{"norm_eps": 1e-05, "qk_norm": false, "optimizer": "soap_variant", "warmup_steps": 200}
Each number is 200 + 20 x the weight over its row's rms, rounded and kept within 0 to 999. Layers, rows and columns count from 0. The size before them is the row's rms in percent of the matrix's.

# up: layer 5 MLP up, 448x160, rms 0.169, rows 274-302, columns 80-159
# down: layer 5 MLP down (transposed), 448x160, rms 0.161, rows 274-301, columns 80-159
# gate: layer 5 MLP gate, 448x160, rms 0.168, rows 275-302, columns 80-159
up274,106,170,212,189,245,230,205,195,217,217,212,179,178,198,178,193,200,205,166,211,198,216,166,204,181,170,177,192,191,171,234,194,190,163,180,217,222,199,186,193,183,194,195,176,235,215,227,147,203,195,195,174,172,184,216,214,213,199,205,166,195,206,207,179,181,188,178,192,170,180,205,164,218,214,192,157,222,184,205,194,225
down274,106,193,233,177,199,236,178,184,217,197,190,169,186,231,206,220,204,149,218,200,214,210,203,211,234,226,177,188,220,223,194,192,200,207,186,161,222,207,197,199,207,223,199,194,188,206,223,251,194,212,168,150,210,190,221,194,177,197,193,199,204,217,200,174,230,232,185,188,210,189,251,200,200,223,221,184,187,205,182,219,182
gate275,100,223,207,205,216,198,177,210,233,235,196,215,226,184,197,153,176,207,182,200,189,191,199,226,213,192,176,206,184,175,220,202,231,234,207,207,207,237,213,212,178,209,193,214,178,186,214,217,192,215,194,221,208,205,229,231,204,243,219,202,201,222,182,186,177,225,184,240,203,192,188,215,193,223,178,167,187,206,212,202,173
up275,106,204,180,188,190,239,203,211,199,198,181,228,201,194,234,195,172,232,167,209,180,192,196,193,186,170,181,210,197,203,187,179,219,165,191,220,211,201,213,205,199,176,193,205,222,175,173,171,214,212,193,184,236,219,186,228,197,207,198,227,175,220,210,185,210,220,214,171,201,181,191,193,252,198,229,207,184,195,223,218,192
down275,106,222,203,199,217,218,202,185,180,231,220,167,222,212,216,212,198,169,176,210,219,187,176,166,178,225,223,224,209,165,191,177,184,207,184,201,202,174,209,225,202,178,202,232,238,176,203,167,179,190,203,227,187,213,231,207,241,184,206,175,224,185,201,181,227,205,184,193,186,192,223,187,234,211,205,236,193,204,206,194,221
gate276,098,187,205,226,220,173,210,211,208,205,205,238,254,177,167,187,217,207,173,192,212,219,228,189,202,206,183,161,188,234,209,192,192,216,177,202,152,188,186,200,206,243,217,188,197,178,183,212,215,191,178,202,219,234,193,229,209,192,212,175,201,207,225,182,221,210,180,171,231,193,185,209,212,217,159,220,202,217,191,194,209
up276,098,206,217,193,193,209,217,207,202,195,183,207,217,191,180,185,196,183,206,195,211,179,261,172,198,184,227,197,217,167,164,241,201,201,186,188,181,198,235,210,227,199,191,209,192,211,197,236,205,204,168,222,209,207,192,170,181,240,192,203,163,222,210,205,209,182,234,173,214,185,171,227,265,174,189,185,204,179,214,219,217
down276,105,205,182,232,202,198,193,193,223,218,219,186,195,215,205,174,188,180,209,168,165,192,202,185,217,175,203,216,174,173,185,188,198,208,237,181,203,225,210,210,225,213,176,211,220,225,196,217,179,216,186,186,166,223,178,208,187,177,243,191,208,159,208,227,210,180,208,175,199,205,218,188,209,195,218,199,223,202,197,214,187
gate277,106,182,186,175,196,217,205,229,204,222,231,210,206,188,207,192,183,190,231,165,152,199,185,189,197,210,210,160,170,193,214,198,226,205,202,210,228,214,190,180,202,196,197,195,211,270,185,226,214,215,221,193,199,216,191,222,228,215,152,180,207,238,192,193,195,193,194,177,207,185,191,215,192,197,214,214,205,201,191,219,242
up277,103,198,190,213,222,214,182,197,166,181,194,201,189,190,249,201,236,220,170,213,174,160,203,188,196,206,234,220,209,212,144,216,212,188,230,206,199,228,195,228,185,220,232,222,223,199,194,192,216,182,238,220,194,188,217,216,215,143,186,184,205,208,230,205,219,204,210,180,217,175,210,184,187,169,224,177,200,158,233,193,179
down277,107,204,186,206,198,199,227,212,198,238,173,233,194,197,164,192,192,215,201,191,198,208,216,204,219,247,188,225,164,209,203,211,236,209,200,209,202,225,189,211,173,224,173,209,171,182,197,220,254,230,192,238,211,160,195,215,183,212,225,214,173,209,186,172,208,215,212,215,226,205,191,180,154,186,174,205,198,183,208,182,198
gate278,096,214,213,184,209,203,233,204,242,192,195,215,191,212,175,201,232,214,192,222,174,190,221,224,191,207,224,193,183,200,198,214,165,210,211,202,175,216,177,176,166,236,249,186,176,191,182,198,228,183,204,190,179,222,207,190,204,227,207,206,183,214,214,188,171,201,244,197,177,222,167,233,156,193,202,169,212,196,207,195,188
up278,099,197,192,214,151,223,150,177,198,229,201,219,201,207,225,206,214,165,202,189,212,185,204,189,198,186,201,228,197,200,199,205,181,197,207,180,204,196,212,186,204,202,209,212,192,175,224,182,180,183,230,214,231,194,223,202,206,202,212,206,230,217,159,226,205,217,218,216,200,213,208,157,230,200,181,216,174,212,198,214,175
down278,100,201,194,190,247,209,171,231,199,156,235,198,227,218,219,210,196,227,201,195,205,182,194,177,193,238,246,210,183,168,181,180,190,161,215,171,222,207,213,214,208,238,226,219,189,195,162,212,197,221,201,200,175,188,174,211,217,180,179,185,212,206,194,188,233,205,188,177,163,214,177,191,227,250,207,204,216,200,220,190,208
gate279,107,213,180,185,202,240,151,211,205,240,220,176,190,199,206,189,178,157,197,197,174,222,232,176,193,210,200,169,191,215,209,189,213,168,210,214,218,193,191,216,195,208,226,215,182,221,206,152,208,173,222,159,248,196,212,184,213,205,203,215,214,204,204,178,202,212,178,208,222,211,241,187,172,194,200,194,222,177,232,233,218
up279,103,182,208,233,211,192,204,223,174,180,206,218,198,149,178,169,247,190,221,235,200,200,221,216,212,221,198,214,210,188,214,215,209,189,206,244,195,202,185,183,216,226,206,226,224,214,184,220,194,226,208,195,184,222,211,164,210,202,199,240,188,198,239,203,205,194,207,191,229,183,188,188,229,194,238,183,232,231,199,217,207
down279,097,178,175,190,179,215,190,223,171,215,185,183,195,224,171,163,202,219,161,236,202,188,191,229,229,185,242,218,200,201,202,195,213,172,204,200,207,240,206,179,189,198,220,229,222,192,196,202,203,227,171,221,234,199,216,203,202,193,208,210,169,210,235,207,206,218,208,185,183,211,185,206,196,222,193,184,171,213,198,247,193
gate280,085,176,218,230,181,234,190,199,228,226,214,180,229,185,215,180,228,182,196,172,243,203,185,215,231,227,200,183,203,221,198,213,221,200,204,176,213,205,181,195,233,170,196,173,212,188,218,166,202,188,175,202,222,221,188,225,188,215,198,204,186,181,176,197,211,192,229,164,199,217,230,203,189,258,178,209,201,194,191,204,174
up280,093,166,202,188,175,183,225,191,206,190,174,217,177,203,206,185,189,223,197,224,198,212,181,216,184,206,212,197,214,203,186,178,207,186,191,197,191,245,201,215,170,229,190,224,205,167,198,192,212,212,199,202,195,195,219,197,209,187,205,231,196,245,218,203,191,177,190,196,181,192,189,217,259,208,208,184,229,208,192,193,205
down280,100,209,207,184,209,199,222,215,239,195,214,164,182,213,203,193,192,209,189,209,178,215,177,211,183,175,196,221,197,163,211,152,160,216,205,238,226,217,204,191,193,202,179,206,217,172,187,145,228,190,225,198,190,226,209,221,202,206,220,200,187,209,159,211,188,191,243,213,205,213,212,236,213,196,211,209,192,193,194,188,195
gate281,100,205,212,176,206,182,189,175,203,205,240,182,169,171,220,199,211,177,204,206,174,223,199,209,225,192,202,203,163,195,223,188,233,186,218,174,208,193,205,224,224,205,212,206,199,208,202,188,240,233,201,159,209,189,227,194,182,178,187,185,218,216,190,174,237,192,188,166,183,152,203,177,195,174,211,203,237,219,182,204,216
up281,100,235,194,212,212,209,237,188,192,192,200,204,215,200,188,186,235,187,229,184,170,182,201,186,205,168,196,248,192,192,178,191,198,197,214,211,177,206,188,205,189,246,207,223,173,198,183,214,222,188,163,179,207,213,264,207,195,203,211,208,213,168,196,205,175,196,245,199,189,202,219,228,207,215,249,184,182,248,198,189,176
down281,100,200,197,209,234,217,194,174,216,196,198,208,187,188,159,232,220,186,201,179,186,175,188,201,197,191,173,205,178,205,228,163,221,182,204,223,173,192,150,231,196,201,191,210,211,216,210,205,235,192,218,222,194,200,202,225,188,201,208,169,210,217,211,239,219,217,205,209,207,185,221,182,197,186,198,207,228,181,197,225,173
gate282,091,160,213,196,221,195,155,181,196,199,192,215,179,192,177,206,184,208,192,196,205,213,176,221,191,177,206,193,215,210,186,223,228,156,224,225,222,214,215,194,187,218,208,211,215,177,222,177,199,213,215,230,184,180,194,204,205,190,192,198,191,213,159,185,195,219,197,206,210,210,209,206,207,202,199,215,205,187,178,235,206
up282,084,213,198,202,236,197,204,200,181,201,192,214,218,184,187,201,138,225,212,203,179,156,164,186,223,190,204,205,195,192,175,197,195,216,202,240,205,183,165,196,191,163,220,165,201,193,161,208,180,181,210,215,169,203,187,222,212,178,182,172,198,193,181,187,190,208,188,187,211,200,234,204,159,170,234,199,174,197,207,216,226
down282,094,196,184,192,214,188,210,203,206,222,235,206,219,201,201,207,212,226,199,162,172,217,218,230,223,166,170,198,198,228,198,208,166,179,213,212,217,212,185,213,206,197,198,240,180,198,172,197,223,206,224,193,221,214,205,197,177,192,206,183,235,231,190,212,228,211,180,201,200,171,182,181,192,233,225,180,162,189,201,211,172
gate283,112,242,216,198,202,180,211,214,204,235,168,202,199,197,181,213,159,167,199,213,178,200,212,212,196,150,203,250,176,201,208,192,211,228,230,196,173,173,201,213,217,193,177,195,198,199,175,207,202,209,164,181,171,232,208,188,195,182,199,201,178,203,233,190,201,211,205,195,236,189,173,227,204,226,156,200,235,175,166,191,223
up283,111,246,240,191,211,185,210,189,228,197,202,203,226,194,185,204,211,193,175,165,208,208,201,206,233,185,177,214,177,198,196,200,231,232,209,201,188,208,183,221,255,209,169,192,205,195,178,196,208,192,191,211,203,216,157,209,199,176,183,202,205,208,231,189,263,187,192,189,212,171,208,202,204,172,177,196,190,166,200,184,238
down283,115,221,222,218,194,199,228,173,223,231,203,188,196,175,187,217,189,195,200,189,154,193,180,217,224,174,197,228,209,199,205,185,197,182,173,190,200,169,170,238,190,178,180,165,160,219,202,140,198,191,195,190,237,184,210,204,187,233,211,255,178,191,221,203,171,190,207,230,181,174,221,190,187,222,178,196,245,206,211,213,177
gate284,099,198,214,202,197,197,232,188,179,199,160,154,170,173,194,231,223,186,205,185,178,254,225,206,212,206,199,178,198,229,175,196,205,189,169,219,204,226,188,228,174,199,200,210,208,210,213,180,184,209,164,153,194,212,201,206,192,210,189,207,191,220,189,212,205,186,198,214,189,225,226,155,208,220,219,200,197,189,229,183,230
up284,104,194,209,167,191,204,183,218,206,184,220,191,200,205,209,203,216,181,219,186,226,195,214,179,214,189,203,180,211,215,173,199,201,179,178,232,194,173,236,200,205,219,242,220,187,211,196,181,153,204,203,191,196,216,203,210,185,228,173,213,246,184,221,194,208,184,216,208,223,199,188,185,194,208,194,224,183,166,220,146,168
down284,091,205,170,199,215,203,216,210,204,181,231,196,185,221,202,158,178,184,173,200,210,173,205,232,171,189,179,173,192,194,221,194,226,224,215,205,228,194,230,221,211,211,206,206,216,198,218,150,173,225,173,221,171,179,221,226,226,179,227,169,250,205,230,183,218,187,226,189,215,189,180,238,221,184,202,188,237,201,184,189,192
gate285,092,179,188,199,205,195,229,149,183,202,198,216,180,216,192,208,228,202,217,220,223,197,190,202,196,194,236,227,233,203,206,215,171,216,177,196,181,202,181,175,168,172,232,181,202,205,213,217,189,191,203,180,185,177,216,221,204,206,198,218,178,212,196,192,182,196,237,247,201,213,221,176,224,215,231,183,208,192,197,177,202
up285,098,219,222,222,214,186,182,174,196,177,240,196,209,172,200,260,148,207,200,197,201,207,195,230,176,189,186,227,174,205,194,210,187,208,220,217,226,209,218,209,191,213,149,213,193,232,236,209,176,229,182,207,238,234,163,189,223,191,212,232,211,201,206,235,169,201,200,174,201,182,177,211,179,176,182,220,201,203,189,227,202
down285,073,190,191,214,214,185,240,156,157,187,168,212,202,200,191,242,216,177,224,197,201,199,186,158,202,215,212,200,200,220,205,192,167,186,185,209,206,192,164,231,167,212,209,184,224,187,222,244,207,216,163,200,210,185,205,194,191,183,189,223,217,207,180,182,209,190,218,199,191,195,172,168,176,183,226,205,204,174,204,199,217
gate286,091,221,218,195,213,205,202,190,205,193,170,211,183,179,185,186,203,233,186,225,241,175,223,194,227,203,218,230,195,193,220,214,215,144,190,205,206,189,208,204,187,200,247,194,225,189,234,178,188,206,199,226,181,222,212,210,195,192,218,202,206,213,176,229,244,232,212,194,204,193,206,197,235,213,219,218,235,189,150,193,172
up286,088,198,211,222,197,198,212,178,172,200,191,198,236,199,192,198,177,213,204,196,187,185,233,205,203,179,193,241,236,210,213,221,179,176,204,218,230,198,229,222,199,179,193,209,200,213,177,235,237,193,234,202,195,213,204,202,159,199,188,186,188,208,197,182,200,224,164,181,184,190,213,211,155,225,194,211,174,178,216,191,203
down286,098,188,156,194,203,240,179,209,224,160,214,209,222,196,203,221,213,213,226,178,209,215,175,179,187,196,200,203,226,214,197,207,205,185,207,208,225,163,235,221,197,193,185,187,167,229,219,215,159,193,222,229,189,195,182,194,206,193,239,197,212,211,188,213,206,197,202,196,229,205,208,172,197,181,165,234,190,173,221,183,199
gate287,104,213,211,213,238,220,193,232,188,213,215,188,205,211,157,203,193,159,177,168,183,169,193,258,177,224,197,204,187,184,215,173,196,208,157,206,207,197,219,183,211,178,201,213,199,182,142,212,217,224,210,189,168,170,185,200,198,207,173,228,228,212,203,208,183,216,180,232,211,239,199,229,204,194,227,198,200,196,213,200,206
up287,104,219,211,163,193,181,178,235,176,215,186,230,182,191,220,203,190,176,182,227,244,216,202,192,223,191,214,176,194,176,228,205,218,199,202,227,182,218,218,199,206,190,195,215,226,203,213,206,162,236,197,209,209,196,201,168,181,262,206,189,193,166,219,216,222,200,171,221,217,211,195,202,208,221,219,178,189,208,186,172,215
down287,107,198,215,223,175,221,184,221,207,207,206,204,189,241,218,215,185,218,196,230,179,194,173,161,190,223,171,231,220,190,175,188,222,186,189,171,181,216,221,239,207,187,215,219,213,225,217,188,200,208,194,220,241,242,184,220,237,212,208,177,203,198,214,192,183,148,194,179,159,186,196,224,216,166,220,208,202,245,200,183,190
gate288,092,187,201,207,208,215,151,187,205,180,159,205,220,188,220,184,194,211,185,177,184,184,208,210,197,230,202,165,209,241,211,231,188,210,205,178,208,195,183,165,211,153,192,174,204,190,201,185,221,220,170,193,173,187,194,240,199,174,172,243,205,190,198,193,217,173,213,225,217,189,186,265,206,196,243,207,204,212,195,191,218
up288,089,203,200,215,236,174,224,231,195,201,167,172,227,215,149,241,208,192,186,181,217,212,229,182,195,221,194,198,219,188,213,190,204,192,202,222,241,201,209,169,228,171,208,193,210,225,198,213,182,179,178,193,206,185,199,208,204,222,231,192,224,191,196,201,190,204,202,189,199,199,214,215,176,229,205,186,210,160,192,203,229
down288,104,190,218,209,231,210,218,185,206,195,194,181,200,246,193,200,207,204,210,181,190,214,212,206,188,191,157,231,186,224,225,206,232,240,202,233,168,208,192,191,228,200,229,183,191,182,162,225,215,215,171,204,254,196,179,187,190,203,192,174,222,210,178,213,195,233,188,171,240,202,180,178,195,180,179,199,236,237,207,197,211
gate289,091,175,208,232,231,214,207,202,193,218,206,225,178,213,203,186,200,197,256,223,186,185,191,184,184,244,158,237,224,225,186,198,210,198,192,205,206,206,198,215,185,188,185,188,204,239,180,236,195,211,190,204,162,238,182,235,202,220,201,217,190,204,196,210,199,193,205,205,219,178,202,217,197,198,211,196,190,218,208,207,232
up289,103,227,191,199,203,203,169,184,171,188,206,191,241,185,227,212,227,207,184,162,213,178,219,198,206,190,215,183,215,210,190,200,214,193,228,193,216,192,191,168,197,197,231,191,158,180,157,215,195,189,195,187,182,192,227,189,251,209,141,220,211,204,196,208,175,208,229,214,169,248,207,181,195,198,201,212,213,195,198,206,197
down289,102,173,184,214,230,215,212,192,219,191,220,191,194,245,154,183,164,210,167,212,197,216,198,238,224,178,183,197,200,235,187,187,208,191,203,192,201,217,194,235,196,210,205,219,203,206,210,177,207,242,231,217,163,204,211,182,192,178,213,198,195,195,209,204,207,212,220,212,191,198,207,201,227,202,214,225,173,188,189,188,205
gate290,098,195,192,201,192,210,194,201,212,184,215,212,209,171,202,159,179,217,215,202,151,218,178,220,214,213,194,182,190,202,204,192,211,214,201,215,184,226,186,209,191,216,197,199,194,228,182,221,263,216,190,220,217,215,242,188,194,222,200,216,164,184,237,191,189,222,166,207,213,203,237,194,178,212,182,176,175,186,209,255,176
up290,099,212,207,186,178,205,179,216,208,194,188,225,211,240,206,208,193,242,200,221,214,198,215,172,219,190,181,183,210,191,193,241,222,164,208,181,206,204,183,187,209,174,182,203,186,192,206,170,199,195,197,181,175,207,213,199,158,175,194,181,178,206,197,168,224,174,219,200,215,219,185,222,194,208,162,214,203,179,229,193,206
down290,103,217,202,184,201,229,216,185,188,223,163,202,190,209,221,235,199,192,199,230,209,197,213,177,218,184,222,194,209,191,187,183,172,184,154,175,243,203,227,221,172,203,193,191,231,220,201,167,180,219,230,178,237,219,187,196,205,213,202,218,177,173,207,247,182,240,240,204,179,220,208,225,211,183,205,215,193,231,229,134,195
gate291,093,186,188,172,182,190,207,181,209,162,199,183,200,207,180,237,173,209,186,223,211,184,207,216,230,183,244,212,186,204,154,178,187,203,193,176,216,193,215,183,183,196,222,203,216,220,196,227,201,175,200,178,202,199,213,166,215,197,176,210,213,165,211,220,226,193,228,201,223,159,204,209,220,182,233,177,200,234,181,186,208
up291,088,204,209,201,182,176,208,197,194,217,197,164,153,192,204,198,226,240,206,203,200,161,189,198,228,181,241,189,184,208,183,159,154,215,215,213,242,199,209,171,191,191,202,210,218,220,206,177,200,194,202,186,214,178,208,179,203,172,168,196,193,204,182,226,204,196,234,175,173,150,209,194,224,178,208,188,186,185,208,217,208
down291,095,164,174,158,178,221,196,195,204,190,211,187,225,210,146,208,221,190,166,213,189,221,217,201,205,214,204,204,159,203,214,200,187,155,203,172,199,160,196,185,217,200,183,247,168,191,177,221,191,187,206,215,180,187,195,194,194,220,184,226,205,196,186,188,207,209,193,226,247,168,162,207,176,194,206,195,236,191,195,235,232
gate292,103,205,199,148,224,172,192,228,163,217,245,202,217,202,192,187,207,172,161,180,174,192,192,219,192,203,194,168,161,201,208,195,205,235,227,194,189,224,201,231,186,179,177,202,213,197,157,218,216,197,203,222,172,241,199,218,172,191,179,203,223,200,216,217,220,209,180,209,178,192,203,161,162,216,192,196,187,203,184,184,223
up292,101,159,171,204,219,167,165,182,191,190,180,187,188,205,169,162,174,159,245,222,198,214,218,213,201,181,196,181,192,197,197,215,189,220,220,198,204,167,217,152,177,225,200,182,221,159,220,178,175,206,177,167,233,164,196,186,199,188,176,209,189,231,177,191,213,234,228,188,187,205,188,211,220,182,188,213,210,216,232,210,210
down292,112,209,188,192,205,227,199,220,191,181,234,226,159,211,183,215,217,217,196,174,197,195,186,201,194,204,234,204,196,200,192,201,205,197,173,169,202,199,216,228,189,233,192,202,202,217,217,165,200,222,197,181,174,171,207,225,232,210,191,207,204,198,246,184,222,209,171,195,183,182,174,208,205,164,167,195,183,205,219,168,195
gate293,089,196,183,188,200,259,223,212,204,221,192,177,218,195,157,191,205,184,226,207,209,171,220,179,224,199,179,182,193,182,147,181,183,202,212,210,211,174,186,199,166,218,225,156,229,189,227,205,188,194,234,183,201,226,213,182,178,216,210,220,218,193,202,202,204,158,197,228,186,178,212,190,184,175,204,184,168,198,251,149,204
up293,092,177,194,188,195,199,217,204,178,213,180,211,186,219,190,189,175,177,226,209,171,220,203,160,223,196,162,182,190,205,190,185,199,210,205,207,195,196,202,254,218,202,218,172,237,207,202,212,191,231,220,206,184,229,229,198,243,182,230,191,229,199,179,166,195,204,207,181,172,221,198,193,186,199,231,186,165,180,211,188,215
down293,102,217,198,223,215,236,227,201,181,199,188,192,193,190,201,190,195,194,205,202,213,178,171,189,161,193,203,208,225,178,191,170,215,220,196,186,201,202,220,192,195,203,145,198,232,218,193,248,230,185,196,204,202,201,222,201,183,198,208,228,171,207,175,176,213,210,165,231,230,192,191,201,175,157,209,201,183,192,194,180,216
gate294,107,209,196,196,211,173,212,167,204,221,197,203,187,190,200,222,187,177,196,188,224,196,201,198,215,200,217,202,180,172,175,205,226,236,193,212,213,162,189,211,192,192,187,155,211,179,227,187,238,186,144,183,197,209,226,179,224,142,170,206,183,200,206,214,186,212,190,222,191,219,190,187,197,168,170,189,220,217,204,202,197
up294,107,209,223,204,166,179,206,194,200,193,170,209,218,212,183,205,214,174,210,194,191,223,197,178,197,218,222,203,167,213,225,195,179,179,231,187,189,206,232,199,210,180,202,190,190,190,199,217,177,175,194,196,217,195,179,183,178,203,188,187,210,202,177,203,222,176,204,234,216,174,189,237,220,182,195,217,206,190,217,199,207
down294,106,176,165,176,178,194,233,180,208,205,225,229,193,178,246,210,200,202,165,191,184,167,212,212,183,207,182,225,214,220,174,200,221,172,217,171,227,166,202,225,208,213,213,179,225,176,189,246,231,232,200,182,197,177,212,210,226,196,221,187,193,202,205,180,204,179,165,236,169,213,165,196,198,221,203,188,222,189,189,212,193
gate295,087,209,228,221,199,204,213,197,215,211,146,224,198,170,190,231,160,182,222,225,171,224,200,248,217,199,177,217,219,200,206,173,187,179,193,167,189,178,204,204,212,216,202,178,221,157,185,186,216,200,195,222,152,172,172,161,218,188,202,196,217,195,186,192,203,175,229,183,204,189,197,198,180,203,190,236,207,195,210,218,225
up295,089,226,205,189,196,215,195,189,192,196,200,211,187,171,207,208,167,190,239,211,167,251,244,230,179,209,188,182,222,189,205,199,216,183,170,149,236,188,208,208,220,194,213,195,186,182,204,190,207,198,191,225,212,186,189,191,211,177,181,191,222,232,220,209,191,195,213,197,204,175,203,231,201,211,212,194,200,230,198,249,197
down295,092,177,225,237,196,205,187,205,172,161,167,196,200,169,216,213,217,164,183,190,208,191,210,197,176,192,222,204,209,238,194,189,217,173,209,202,184,186,197,207,174,179,163,174,248,197,227,227,214,224,172,201,219,182,173,188,193,176,196,231,222,220,220,210,211,194,185,197,204,177,206,221,204,199,187,215,205,208,194,194,201
gate296,097,203,196,215,167,200,193,181,210,183,178,204,179,190,175,204,194,209,240,225,220,157,215,188,181,180,186,179,234,192,201,176,237,199,187,197,193,183,210,229,199,186,200,174,223,200,234,226,240,184,232,233,215,208,230,224,178,214,219,241,227,227,201,219,207,212,214,211,196,203,210,189,171,192,190,197,183,198,188,231,205
up296,103,213,215,184,203,204,196,196,210,168,227,176,190,162,207,166,176,202,208,197,218,156,189,223,258,183,196,225,207,220,227,210,229,176,181,201,195,182,200,177,190,204,189,207,187,243,174,207,179,179,214,212,207,185,204,195,222,207,193,197,198,168,205,234,170,227,246,183,205,225,177,245,223,199,181,235,190,172,236,183,160
down296,103,191,201,178,172,189,181,209,222,207,197,197,218,224,211,178,193,205,235,195,225,226,203,201,228,194,215,199,205,205,173,198,196,231,208,235,215,198,183,202,203,181,192,218,184,184,217,87,179,222,203,206,187,215,214,225,198,180,210,231,193,176,186,207,201,175,198,236,205,194,177,214,217,209,208,210,214,209,222,202,241
gate297,102,202,192,237,184,197,174,155,157,214,217,212,173,213,206,216,196,207,182,176,205,167,191,165,179,187,221,184,177,171,236,192,197,237,174,181,229,187,218,178,188,205,187,187,220,193,189,174,222,184,149,158,223,215,206,214,158,194,220,192,228,178,201,201,203,193,218,208,201,234,217,165,207,200,171,212,197,217,195,209,191
up297,109,211,192,228,190,196,180,211,195,188,238,205,207,189,200,215,186,183,247,185,225,179,216,220,167,235,189,203,178,175,191,180,188,223,170,188,241,161,192,220,200,176,191,209,217,212,201,188,213,200,229,184,206,199,206,220,185,175,208,178,182,186,207,186,212,208,161,186,173,199,199,182,192,227,213,218,188,196,211,217,221
down297,104,186,213,196,199,182,209,204,202,221,199,225,189,198,227,203,203,214,208,214,252,203,220,165,185,231,214,185,216,192,169,202,219,177,204,203,162,226,204,197,238,211,188,237,205,195,201,167,185,195,208,197,171,214,201,239,177,201,224,151,226,213,207,180,187,209,184,172,182,198,204,195,198,203,219,205,194,217,175,247,196
gate298,097,186,187,184,206,212,206,197,170,181,200,210,182,165,232,205,192,191,176,179,242,170,190,216,192,199,184,192,163,201,177,179,165,240,185,204,186,190,208,176,232,174,194,184,213,226,195,168,186,206,174,182,207,155,234,211,201,195,193,182,212,192,186,195,214,175,196,188,223,212,197,202,202,198,221,170,209,189,220,148,197
up298,107,203,226,202,209,215,186,209,207,203,212,199,238,212,150,186,185,206,216,196,168,213,207,191,198,223,201,176,196,187,213,210,217,180,230,172,217,199,162,205,210,207,158,230,179,215,188,222,200,242,203,190,209,231,182,164,216,183,196,205,183,191,211,192,210,183,194,215,203,215,189,222,187,217,181,212,214,221,169,200,223
down298,075,212,207,166,199,198,202,204,182,218,162,177,167,208,203,238,190,199,204,202,203,211,177,188,189,215,218,197,224,211,181,186,180,216,206,191,210,189,192,207,161,200,209,184,216,213,216,185,178,198,192,170,221,218,209,187,221,207,205,199,240,187,196,174,174,199,203,194,231,185,180,152,190,218,216,174,204,204,180,211,250
gate299,106,217,186,180,199,165,194,187,196,158,214,176,202,215,177,208,191,207,200,195,216,200,190,200,197,204,220,232,216,206,190,212,207,241,219,179,173,190,199,168,201,224,207,220,213,198,277,179,216,213,204,204,225,196,186,160,195,217,179,188,216,192,254,201,215,211,200,208,207,210,185,226,227,169,221,217,178,211,205,176,192
up299,111,215,208,228,201,195,212,178,185,217,201,222,220,223,204,207,193,160,205,242,210,184,195,198,218,176,180,226,205,178,221,201,158,209,159,203,233,236,214,179,172,168,187,207,210,161,162,222,165,207,198,191,219,190,191,205,189,203,196,208,191,228,191,204,206,176,193,186,232,168,203,211,238,220,190,187,163,210,181,215,198
down299,110,197,210,182,196,195,205,204,244,193,186,199,228,190,210,190,221,198,191,228,170,222,226,195,215,165,233,213,222,155,185,206,195,200,164,171,254,207,198,215,202,205,167,208,226,207,175,169,209,223,219,204,192,181,221,213,206,208,203,177,185,194,195,191,214,185,231,200,217,227,206,175,198,190,204,199,202,203,177,194,191
gate300,098,205,227,199,188,167,210,222,191,202,226,233,184,217,160,179,187,173,219,174,188,172,190,186,237,203,194,205,225,203,206,191,173,195,232,218,198,190,187,210,218,221,163,189,251,197,216,208,181,209,210,201,151,176,211,203,219,190,242,215,196,231,166,233,221,184,204,183,231,140,226,200,202,192,195,169,142,206,186,221,212
up300,103,177,193,186,202,230,212,205,199,196,230,214,239,192,180,201,202,161,209,174,234,226,197,234,231,169,192,202,192,201,215,191,211,208,215,188,195,162,229,212,240,210,201,167,183,208,185,202,207,182,185,218,205,219,177,220,186,207,164,199,195,194,215,186,200,190,164,246,187,198,185,189,200,206,216,172,235,191,209,194,201
down300,102,204,201,243,166,209,206,190,197,183,169,195,192,191,186,216,231,218,195,206,192,204,174,204,208,139,196,214,205,207,212,193,204,205,184,186,224,160,240,206,187,190,219,212,200,200,207,236,221,204,208,205,197,183,206,181,216,197,202,168,218,188,207,206,198,205,185,199,203,242,198,180,214,239,213,234,244,223,211,177,197
gate301,100,195,256,208,174,186,222,203,218,219,208,209,192,201,230,209,201,208,194,206,240,185,185,223,232,195,179,216,175,196,243,200,175,180,182,223,209,194,206,217,176,175,174,208,184,190,187,200,203,184,187,196,229,153,193,223,169,195,208,199,159,214,200,195,194,172,206,208,189,207,199,210,200,207,227,224,181,202,206,227,213
up301,095,173,237,191,178,193,161,198,220,195,206,203,197,198,198,221,171,185,231,203,219,178,203,199,175,199,180,234,200,221,202,186,211,203,185,251,188,224,216,169,181,195,193,220,199,248,185,179,209,228,178,186,201,185,217,194,206,228,184,188,211,185,168,197,216,229,207,205,224,243,240,213,195,227,191,215,210,227,240,184,221
down301,107,187,215,214,156,210,175,221,227,197,179,174,189,201,207,221,153,204,158,238,177,190,219,193,228,209,204,186,199,204,205,183,214,182,190,220,225,190,216,151,200,155,191,169,194,198,194,184,190,234,200,201,223,176,185,190,206,216,197,183,204,222,190,224,181,185,211,213,212,227,208,223,210,213,195,213,177,192,215,192,226
gate302,103,213,182,188,185,197,208,199,205,192,206,234,171,238,183,206,200,252,222,221,187,212,215,190,211,205,248,223,182,168,194,191,187,218,209,176,221,189,204,204,188,208,195,193,216,234,202,189,191,203,189,231,177,215,201,202,215,182,181,188,187,208,206,197,184,187,211,190,204,256,201,223,215,181,172,221,214,194,199,172,168
up302,104,229,278,189,214,186,200,205,189,211,175,216,190,221,237,209,208,187,203,226,193,198,220,181,171,176,207,214,209,200,196,218,215,205,189,184,198,206,205,191,180,188,181,173,168,194,208,205,187,178,195,214,206,175,212,209,199,202,164,211,232,226,184,175,184,196,175,187,223,152,195,230,190,192,176,193,202,231,184,183,222